config.yaml
hidden_size: 256
head_dim: 64
norm: "rmsnorm"
norm_eps: 1e-06
rope_theta: 77300.0
qk_norm: true
parallel_block: false
init: "normal"
weight_decay: 0.2
max_seq_len: 512
Each number is 500 + 40 x the weight over the matrix's rms, rounded and kept within 0 to 999. Layers, rows and columns count from 0. Numbers have three digits each.

# o: layer 3 attention output (transposed), 256x256, rms 0.0718, rows 7-25,71-88,135-152,198-216, columns 128-191
# v: layer 3 attention value, 64x256, rms 0.0764, rows 7-25, columns 128-191
o198:520546484502524491459442470546486500541444487501473532566528528481497485451481469476488491453549450502561503507551493490494512520516501462492492446485541479571488414494408495540470525498550470
v7:506524522478500580532508491538540477469548462497468525477500538464484555462500472510478502457603468552534481495607508522500485508520542474576503525529517568436542455405493493484421494474488472
o7:536487525410549535527471541551514514468537529440482526501525512459494448443549422414472495442506454481456478438547518566513499515643487442528485519475503484513479457453470462558495473498566548
o71:493494425419496497501518498438465541465427477498491495461508466521498515503544492424498509469450496447490514484443495518529498543504525463515523481472490505431505557534537492424568480470503542
o135:512413527495544475452518462520490463488473431462520554449557474471524527391507464495431478488454499499497491447493521515529447501554472504561506473475503524548518480524583438515545573455504518
o199:566469538439585498520486485546523450433536506454495514438510434466494499442519428472480529456469477503512450423539503587537471523593532493516482540471531517536547392461521454496469516457571545
v8:618419488507546544510440480553516407492478572517449550534515451541470542512497497516503466428435517456554511464515398438497471525522460571504526496488438571460487455420491432454566523492555519
o8:605534333500550540453556429441485471533558447532593539463478458518503528569456593503441567442545471506549514515507508450559443518522429546424567450521498428549514478509425523505581554538514514
o72:458530477435461492509521487459490466477511575538474408434495544461515513509496541437521517464444494472451515549490520463518494446460524441495561559527547475478534527508506516439495466440489540
o136:512523549530497442492486434507521469528517505548474464457505537456502570429491526559503498521496522480451460566514477526540499517511516447489547463517521464480491574524462517504527482515568445
o200:537511461467538516454532482468527465524551470478553487504541508511516551577527532517505523480488500459537497532496500480513548537522520520410557521508486525448539584514476523497573507501486478
v9:511488429483513504430483456557521563449484466482631489492539522490495512452474497508496568421532487590475531571497510506564529455453489451476508493487481480505503570563453512507486533487489522
o9:600452430515448458529398555570551575527397544361519467480606499426479578513389548511518472532547550525408547603525498472524501477534513438518579463528518501442546492541544524535460455479530453
o73:473518531533501542498523542510503480478502513400570531515537540543493478508516486536485502535497479497498452480509519502511473577518474496483516454519478468513501538487462495497513404564472474
o137:501452506464459500501550527517513510492511516475544542480494526515539415540428509446459497498463512484507511452485555426539505486437418498529503464528496503518506515476509530535486456469509539
o201:558442402517465469478464601538540530512456497511507495472510462516519559553427546479473473523482507506476510525477558408510477451486458528526508527505509503448529515483524526540479507476560516
v10:534487457449424551462506434515487512536542516477485414545498516506527461493482561477539479526552542484413572470503511509484598461540523568565447470461453574551560437451464486499447539443481551
o10:444426508516563545459462480556504493469465524491362486504447518555553469584520541520450356487473483493391547452452519528455541440531508424553411501475542440420523547486496509621461551480530470
o74:463515477451484505550449489531493486449423480470411453454511483437465540516545446426452489426470425461523478559513445492465467528528461457448553533529499458475559546456507445485545479480469541
o138:534468577494502458518498499499502469518444494493475545473472487490539556495460559479348482478465478498541490454445571395480451524500410492486464517497523477547491504550528518532613540376546509
o202:505403523510523531404483512565558517473432503471461493485466450567550459581538525477405391495484494481478489421459548502456558457484480482493431495499524456459526513499499496623473542449602496
v11:447542498485519544484526499603473497501465445492521452510463490438458526535584457509491517510542463492486496473538475546538455519473540394450479497603519392573453517481460509512522502512482538
o11:513489475490542414406456546531539495441524505541451492582507564502432527548500437393436534430444510461495488529475524504455509464472531581502564523565503490503531461497605492516553512436504579
o75:537437507500493471491480501487512493474544442599479530491476441463512523507445526507464449498495498495478459490507520523513518529531524490510436452512510557459483548496521525518485509492494398
o139:535472410539515510482473526520499494479551492501498475507482418505479494563428468451477520499499443522469476489474487535499477470519554517484488481518489578481492452491553536469452527494437531
o203:494475449496538457434458515497486470514476487529440489623475477481442534533458405441380522487494423447487496545484532520506450458460482583551535492545521465539468479498555488489511532396456552
v12:493458623481508500501553578447451557499455450524476495499487558456528518488536515484460593444504513550511519498468488519495554510563464471578504463491589504522430491533491438522532505487500453
o12:491551544536438517490507490512521512475477524585484554513490507556510472487478482478356567452512543493516482499481464433502485422501529512487479459465520545554449525577552505531566429507538588
o76:535526464506516550531524470515492513465532574399512498498557498508496520534510444463463482508438477504510477541422483531471526502536467489521468546536487496422515526506481502403474450505488467
o140:412550463532510561582507557462486510445578525474550460520550462524489591502503498515517521570516471500472507541448479549498560524502537604483468573519458545431551499499468458470488423494463493
o204:456538516559471517469535485487534504493489469508519546544537488453548467470449460469374555514517470501506486508501523481485509449526518523480512516482507534496448531584494442540547462491476540
v13:486513560550543523508552417476511536488501447488504496534474512405441498456493474580510481586467539459520465537512513522491485413490520508509550518486432417584466504463590498518476467411529491
o13:443528475600581401494449452582460470498476568576412541480469526577523406457466412549440532421497516503488489511490489518562428445474563481640518422438554424607391489475583460544533540509528526
o77:459505517388505500515470542522512525473481510459489472519559487530486506522504546443596539479497506476539468492461505512569547606506564553456508497510532489441534497508475540440541454493475508
o141:456420484567408450484467454510451568579429520487589560638482518532497454493424522530433526544495450508645473489460574506508465580529453500485395551411517543565539466529554374508583558477437477
o205:418470512578554393450507414519504455505495515594439570523445494514473354468450410517410533521485500489540521450495519548564468479438500499568507472459499443554473435479645436505514496489515531
v14:473510529518486467475484526431571521544493504513452443513498490467481501510521472525476543474552549508507508503487573522494483567517453465531485545416511590469519476565532466427505486510550479
o14:445522510498478543504453497515450562518496428507481460402519473513391517479495578464500468525500537460485480513434470484453512555555418460409464443476531507553513517489476548516522585468523490
o78:431566485463440589546533500469499461515512572494507424538474499475481472446582511444523530444536487489510470534543493542589571566495500467528498578505500484452519461420558464512489397518489499
o142:447496526481495566514478559508542555479484487474477549497523500513448480566573485464561507501491538465463459492474470492480494402476504547504554509484489450461534476484460498490529423459503505
o206:541474521481478499484411517567463581564480455444501524421558514497450513479543531462588481517448538470473474460484514468411466462532434506421516500486562528534499484509481540511541537504527446
v15:473527566584419429480540469441524561519470497487543467450506535523497433553516435510524551475448512547485466512481543491464442513488420490471542516437455499518484511494537543537434517482424507
o15:505381537590458478469541449543516517553460536477439451474516535494536455478489442563595503557398467541436536539616481447539477518408599464653542535511562544554523489505557503526385480598459391
o79:453518540469539518497497555542470468525495542435543497527544601561524487539505508537522483573536521500453462545468460527449529491479505552506504489497519502488480451505457528514528432512479501
o143:433494487490438489551551506497482483502469488519550499514524500493523465459477536527513514533497499496522529500543489463535507521471491465517494497475533518565497533488479502485522475541512497
o207:450466474597431490476536480520511492537474524604461470464479551489518425472486492539516500548453516543488497500562504431524501592470484441509514518457479521561512480474514519518453457591496442
v16:475487459414528500447510520531453422450546533510465451532515504461427500589514463490513556532486541513528503497463444527588614545536477447533474519485494486481480509504501519554481502530453412
o16:496468488442525475438429524597557495457478492522451559481526611473525526466490444461424505546475552487456430516536559552533555531498516468357524447466471465372505597505554472500550496441461453
o80:486539479592538510440499510509475514483501453495542543547491522524473460538486499526477559507476457453528475548489520547482504541454476513489486445534491447544469517480502509429542515553477494
o144:514460535531559506454511490535512493538441529558491460471471537479591482508493486463510503473490499426434428559490546465489599459430444551545509452548542479466479569456525511450446475463473453
o208:539455526538511414416498536599516501501425518490459599453494556465541510487450442495500569588456541473432486486492538555502526460483523510485515384456552457413450508548513479511509525452508516
v17:439539528515515517526499564508459459538495525481482465489454515468550531518530547442486533545529445463466501462509516515464473469500570509519480499501506495493429557455470500467516453530481501
o17:377501553457536520506491574545546457425512494565498482523483506560507500534535431476495513531433455478517391456451550470509560561464509546499427539492459486474492559490509464500541474510489542
o81:558451467508492477476523434528504483530514437623443495478454444469492503544492504492470426496472514543499509520528492486484524471501492508503494515487489539488479499532500475527459561481482458
o145:514535399514558494524482515510449501521533488492462460525513407477503527556490504512514486495511455528497486541521464549480515516505545508484493513471485544429494512527486489490497521564481478
o209:417528498477522505547481506487461490498488496494447489569511513494510486491508440486475492519497420496488450533498499519528514542504501482553472479517479461498460563551488481490516451520443472
v18:458479437503453518567497476495448454478512520467426441540500461524539514535481517458521428442575507546504473519523513502496499449512509530579486526476528545521532569441454519517454507512474514
o18:474458562516469555520502519477470488466552500359493501536519488431517502488546493448565482580523474470513477508514549585474545490497500576461501555497543553469541580435511496498462508501441451
o82:505534495429477491510489461472529497493459466516495490394440485513501515457610477463458548424507454501541517473505472469536500568560529420473520499509556518474501508532516424497551525505504516
o146:517467590476516487465529493526542495550386445470454560516476538525505504469573510513461435487488520529537475441501493439491538462503468489549508452521524486501458463481539493520491505460560494
o210:547460552488474526528489559479490534470520524398471547477469496530513542482529536476576476551485540494520493486515500542464530464481510562511506505497549530465512541451522527473472514466531481
v19:442497427496511564546477445442420526510519468467474414469533528470461450509451548485470481497524491441465489471452528536542468405604517484518529523532428494497478531500443454478488500463467495
o19:453488623459550522516440590580556511412571550453537526544535523586447496501516427485466482585436512414475449472471564576586575511489564495535426454473479530452487637462536519526522381462470532
o83:538438501424485440517495451492551502453533424506459444446542403470472538556489525473490511457488454522495534506541505487477501501490521475461526532586538558505501511536446497461451520465496478
o147:533454468525519486538457525492458524507452526469504496585490492486536527488482513511438484565520472498557458521444548506485534527531434482489423521507543506546490478481528479494502537456541430
o211:473466544460535532585437526486530544416487565421501532559487522545456480508467498495452467596536492478434478499478495579564580486501515462568458429549468415491486539491544498518517419472511486
v20:523432578452578524434495447535541487485468453518512490520487448560476556446522493526508418491503536465480496456497451471409509548518455553479492498480552503541458492516528472534510490541549488
o20:585593343467501485444491427470469482531521453543511495380481441524459556517520558462524540442545554503549565484549469476444417452513496501472477453492479504555520431500524530535487542548537563
o84:468565477437509516496557551488426489449532517521551555480481551517509454536484572499535564516490520491514469532519476519562503527425533430517455504423510458451517487473490594475562463470532501
o148:493524463520510459442503431563529445565449459496522511493511471521444536474460491544520488456492517545484565512592484530518516502439537506487534441469488480525544502460492461513433560498505512
o212:522525452492511445400488456457494426581479410545525483442499432459484539516524483499540567503473556449527579451551514547428463478461544545455499508446455502521560483472573495498470564463476542
v21:494543510472481470559512549514533493546472430543529522516470526513515440549473466514538477552472466447498480542541594486538494541475452457575524493552574507511486477571525478494534525474469454
o21:445529590506437500527572515460479500511467472617470450563441487499473426487535530484569483478490467469495545532512464453438491476513434475532505566509539545494478524509509525487537530508428472
o85:548537535518531470511541506466459486530527484532528555534496466488517504523481582520489531530511504528506499463466441508447450435479536552498449461482473514519523501517456581517495518507535536
o149:488527520479489572497486457473523439473486555572523458496460500551475455481509466500533507480495472531493509499475513493500560512508561505444531525477480434546509488410565470552452547503440481
o213:467544575510417545533521471492485527507489506513543444524550459456489434525473469528516536531510478494470534509531494457440491528527518464507518527480533493537480554472483496477503513536463457
v22:411525568459471438470550534466512506524499397510471500554482524481504501531521439464546571513459511515450446547473547462508480551494476459444537526528523444532494476461519536480512444483487498
o22:452461529563474449441599465415472437517532478555426508535485506435559470490553509543497504513428556505463531504502489539420486461505516535588506604513575509482511500524521453449515517480401513
o86:491516525542555511496482532554450492512496506458486574500536532526506468466479497557520447534539522524457458477477515535481557504553500541492452441482478485496470487518504527557551478535509459
o150:515488497493431484493572513506551517508464512453538515458571518553493402488478481546469524521443559535494544440495495472506514518550559505507412499497486513501479436493541497457519506517447601
o214:476444497560450488422615506517499447527501520561431537479491501493481484512518494570415516538426594533516492484485504516458436496512463537564490548468563495504476476490502471476529514493439592
v23:526493493483572542551484566579491466472489545520507454552490481473521450427535530538523529539445538530461606419486484493487528475503528497596454502512525478465501515444529520554434446511478480
o23:487530443458544494543467438503460513412477468533434495472524444605530417478473511554421516438571532553516447431482500442516513498601425470416483479555435437610398475507485436500538545550579518
o87:524494477596466485473524484525490508500481421515506539489485496417523568560492483445378489499475524418556489531470517490432467469470420519499514454450425507478490490515498456460515559466478503
o151:500519448539535498483513465535518478518551482487431469480535454497498545536521514458497481508498467493477482561586466559508547502489491554449575562542460541479495564558442526479542477507450473
o215:481539461489557462485501400519474463456500441472419487539562458473496401491504425519473515472553463470495513448532515503493512523548521459447483486534493503564426527550518479536519510564501508
v24:451512464494533550462506606566445445478468550516531516503492500490506524493525551497482517580565456475462514460504452569533551539469551419538433473442574489515536513633433514450542484551481492
o24:406508477417473583487421591581597473533471581556498548499484547432471620506492465481421530599544538490475459526501482475503551567531452452412568485473440590380520499566553481535498461417528437
o88:531479505623501545459499451508528489533502470541486504541439495494514493484529436542462467535491478519547465505537534502450518494542428527542491481507488511540476502473527461560413550574509442
o152:518530487522564595509485613457451500513583478549447462497464401445544470583481520462537518457499480481438467510503473497469551450474529569557570463475501504395503540493530525518439483490474449
o216:466505469487507519515446597512468506570475532531481549528465486451525571473475501485488527539532452476500472549503510493512502509533439519516527443453488523431448500581506474519505501424519455
v25:558480451429443515469504426437556558481520561468491505506562526449513473541489480541505512502442505571615521559493599461519579503515449540512557500521493556472484478442530442530416548454515493
o25:508436520534508524502479455554526525551480540384462522523554551416586465500527461499498492533501481460491510496532522557519507491502479413540468501437576522486474629494475529504458501539453442